Weights of a small transformer language model: a variant of Muon for these matrices, 323M tokens.
Each number is 50 + 15 x the weight over its row's rms, rounded and kept within 0 to 99. Layers, rows and columns count from 0. The size before them is the row's rms in percent of the matrix's.

# layer 4 attention value, 448x448, rms 0.168, rows 234-258, columns 168-223
106:48 45 74 57 54 62 48 41 71 29 30 71 77 81 51 24 34 59 65 45 21 54 27 68 48 68 68 48 80 61 43 52 35 41 88 28 51 35 48 62 39 32 32 43 96 19 61 47 45 61 37 63 22 60 93 44
100:40 53 54 64 26 42 61 96 60 62 53 66 47 42 11 70 44 69 69 47 53 52 35 64 48 45 39 40 47 55 40 48 44 36 50 64 55 45 60 58 45 42 75 56 71 74 46 52 43 49 30 53 63 37 50 34
104:38 44 47 36 22 41 55 36 34 49 65 49 50 52 64 20 31 40 61 63 37 35 40 54 51 29 40 50 52 73 30 70 58 43 43 50 44 87 48 50 58 41 49 49 57 53 65 61 52 24 66 48 61 22 53 51
103:46 52 43 40 87 40 65 53 52 58 37 55 46 55 65 63 70 32 48 62 45 55 50 58 61 32 50 67 50 43 44 28 36 68 56 25 54 60 44 84 29 49 90 53 40 42 50 35 69 37 64 38 58 44 52 39
102:49 66 55 43 43 62 22 69 41 58 77 51 46 54 57 69 52 75 65 37 59 39 53 38 32 55 39 38 64 50 38 51 71 44 27 32 21 61 60 23 68 42 68 64 53 47 48 61 44 54 19 25 34 54 57 23
106:57 63 58 62 36 51 48 76 13 56 52 53 32 47 71 50 53 30 46 57 66 44 57 53 47 27 38 44 50 50 09 47 58 44 27 60 69 62 65 39 91 38 31 31 23 49 55 74 71 50 35 44 29 42 41 25
104:38 54 63 47 46 42 61 43 61 37 55 38 37 80 50 37 31 58 49 47 38 48 33 54 78 62 67 16 70 38 63 35 53 55 41 27 44 66 54 53 59 46 46 43 88 38 40 43 71 38 37 46 02 70 57 58
104:56 70 46 61 52 35 55 57 45 63 33 65 52 44 69 21 56 82 63 20 38 18 72 53 49 51 42 40 53 30 30 63 51 42 51 50 50 51 53 27 62 32 58 59 43 33 62 53 44 56 53 86 34 59 50 58
096:57 57 72 67 63 62 68 50 67 37 47 09 71 34 60 59 53 48 51 50 48 52 63 38 29 64 64 39 47 23 27 50 48 54 59 52 44 59 43 52 50 72 48 43 55 74 61 45 37 42 32 58 28 40 56 38
102:41 83 54 53 52 62 67 50 62 55 82 41 39 58 37 60 38 53 74 59 49 18 51 25 65 49 62 25 40 51 40 56 50 52 35 30 45 45 70 63 53 62 64 47 44 43 58 49 58 37 37 69 40 50 51 50
103:29 27 50 56 48 41 30 46 61 31 46 72 39 61 56 40 51 48 73 56 42 26 30 44 60 59 61 48 49 34 38 51 32 40 52 67 43 59 67 53 10 52 51 32 50 36 28 67 67 80 51 65 71 65 66 55
114:31 53 74 43 52 40 56 59 69 31 68 76 29 50 71 38 64 60 77 34 36 45 40 37 54 66 49 46 61 36 61 59 54 54 67 40 60 77 78 24 59 30 22 21 45 61 45 63 40 32 43 54 41 35 47 78
097:43 66 44 59 62 64 47 72 37 38 43 49 42 50 55 55 39 53 52 49 20 37 46 36 64 36 32 49 57 34 51 28 49 67 69 62 57 63 34 57 22 40 32 33 47 36 49 27 62 54 35 54 73 71 19 66
099:50 63 43 45 70 34 55 32 51 63 50 43 30 33 27 30 23 69 69 70 49 66 56 64 32 56 68 44 59 62 49 26 51 35 53 50 51 60 73 20 55 54 50 50 69 63 35 58 38 37 51 55 64 30 42 63
100:71 55 57 69 72 31 39 28 52 25 41 29 44 66 43 53 58 49 50 46 41 45 42 65 38 58 68 29 76 57 61 41 62 36 56 83 44 57 65 65 54 31 50 52 47 30 83 41 49 25 62 52 81 49 83 54
102:45 23 57 65 51 54 40 33 47 29 26 35 64 39 63 48 15 46 48 57 37 68 68 36 50 70 58 60 52 49 45 42 59 58 51 55 54 43 50 31 58 60 39 40 15 23 30 60 58 64 48 58 50 37 33 37
101:78 50 43 01 40 46 55 45 47 58 38 63 61 40 51 41 32 50 60 32 78 56 45 14 33 45 38 22 45 48 40 61 55 46 28 44 56 35 62 50 63 48 41 73 58 41 25 40 60 82 44 41 47 62 37 58
102:49 58 55 63 65 53 35 62 49 66 50 56 52 44 30 43 34 62 28 46 58 55 41 73 85 49 66 46 38 57 59 55 52 62 28 62 83 73 23 61 60 67 67 40 41 52 65 30 29 53 63 55 50 47 41 33
106:42 66 62 38 34 62 60 51 63 67 43 66 49 55 70 75 48 29 55 62 72 57 36 10 46 67 49 42 66 59 36 25 49 62 46 62 49 46 34 45 26 59 63 60 60 50 54 42 66 65 54 30 32 31 59 29
109:31 56 51 77 49 39 41 56 57 64 51 40 68 54 73 40 38 45 63 33 37 49 59 60 68 31 69 31 43 43 51 65 31 62 20 31 56 37 55 56 61 40 75 34 45 43 53 31 41 69 49 37 42 57 31 61
110:59 70 48 46 46 54 29 60 50 59 52 36 50 38 47 43 58 79 58 64 63 39 22 46 62 68 86 63 38 58 46 52 47 36 47 36 75 48 84 40 75 38 57 34 72 54 52 19 49 69 38 36 73 60 74 50
101:32 08 63 55 47 39 53 28 67 47 49 57 64 60 37 37 64 51 30 84 49 42 48 36 26 43 72 99 59 52 44 75 45 49 88 43 66 51 35 30 77 72 16 42 44 51 59 41 48 19 65 64 35 56 27 63
092:29 42 42 43 60 50 40 54 62 38 35 41 32 54 30 38 51 41 65 52 47 27 35 30 46 52 74 55 68 33 47 99 50 37 32 59 54 51 71 50 49 50 34 72 49 40 21 53 73 50 46 64 37 42 66 69
087:61 61 46 74 66 43 50 44 41 57 81 53 57 47 72 67 59 60 68 36 77 32 68 55 44 30 54 48 56 64 55 66 30 31 50 38 28 37 57 31 58 37 38 49 44 48 63 86 52 47 56 41 41 50 57 55
091:41 46 24 43 62 65 44 58 49 54 47 60 61 64 55 48 68 61 41 46 72 40 48 54 47 25 43 21 60 58 85 50 50 48 33 52 62 44 41 54 27 73 41 37 55 35 62 72 50 27 79 53 35 34 30 56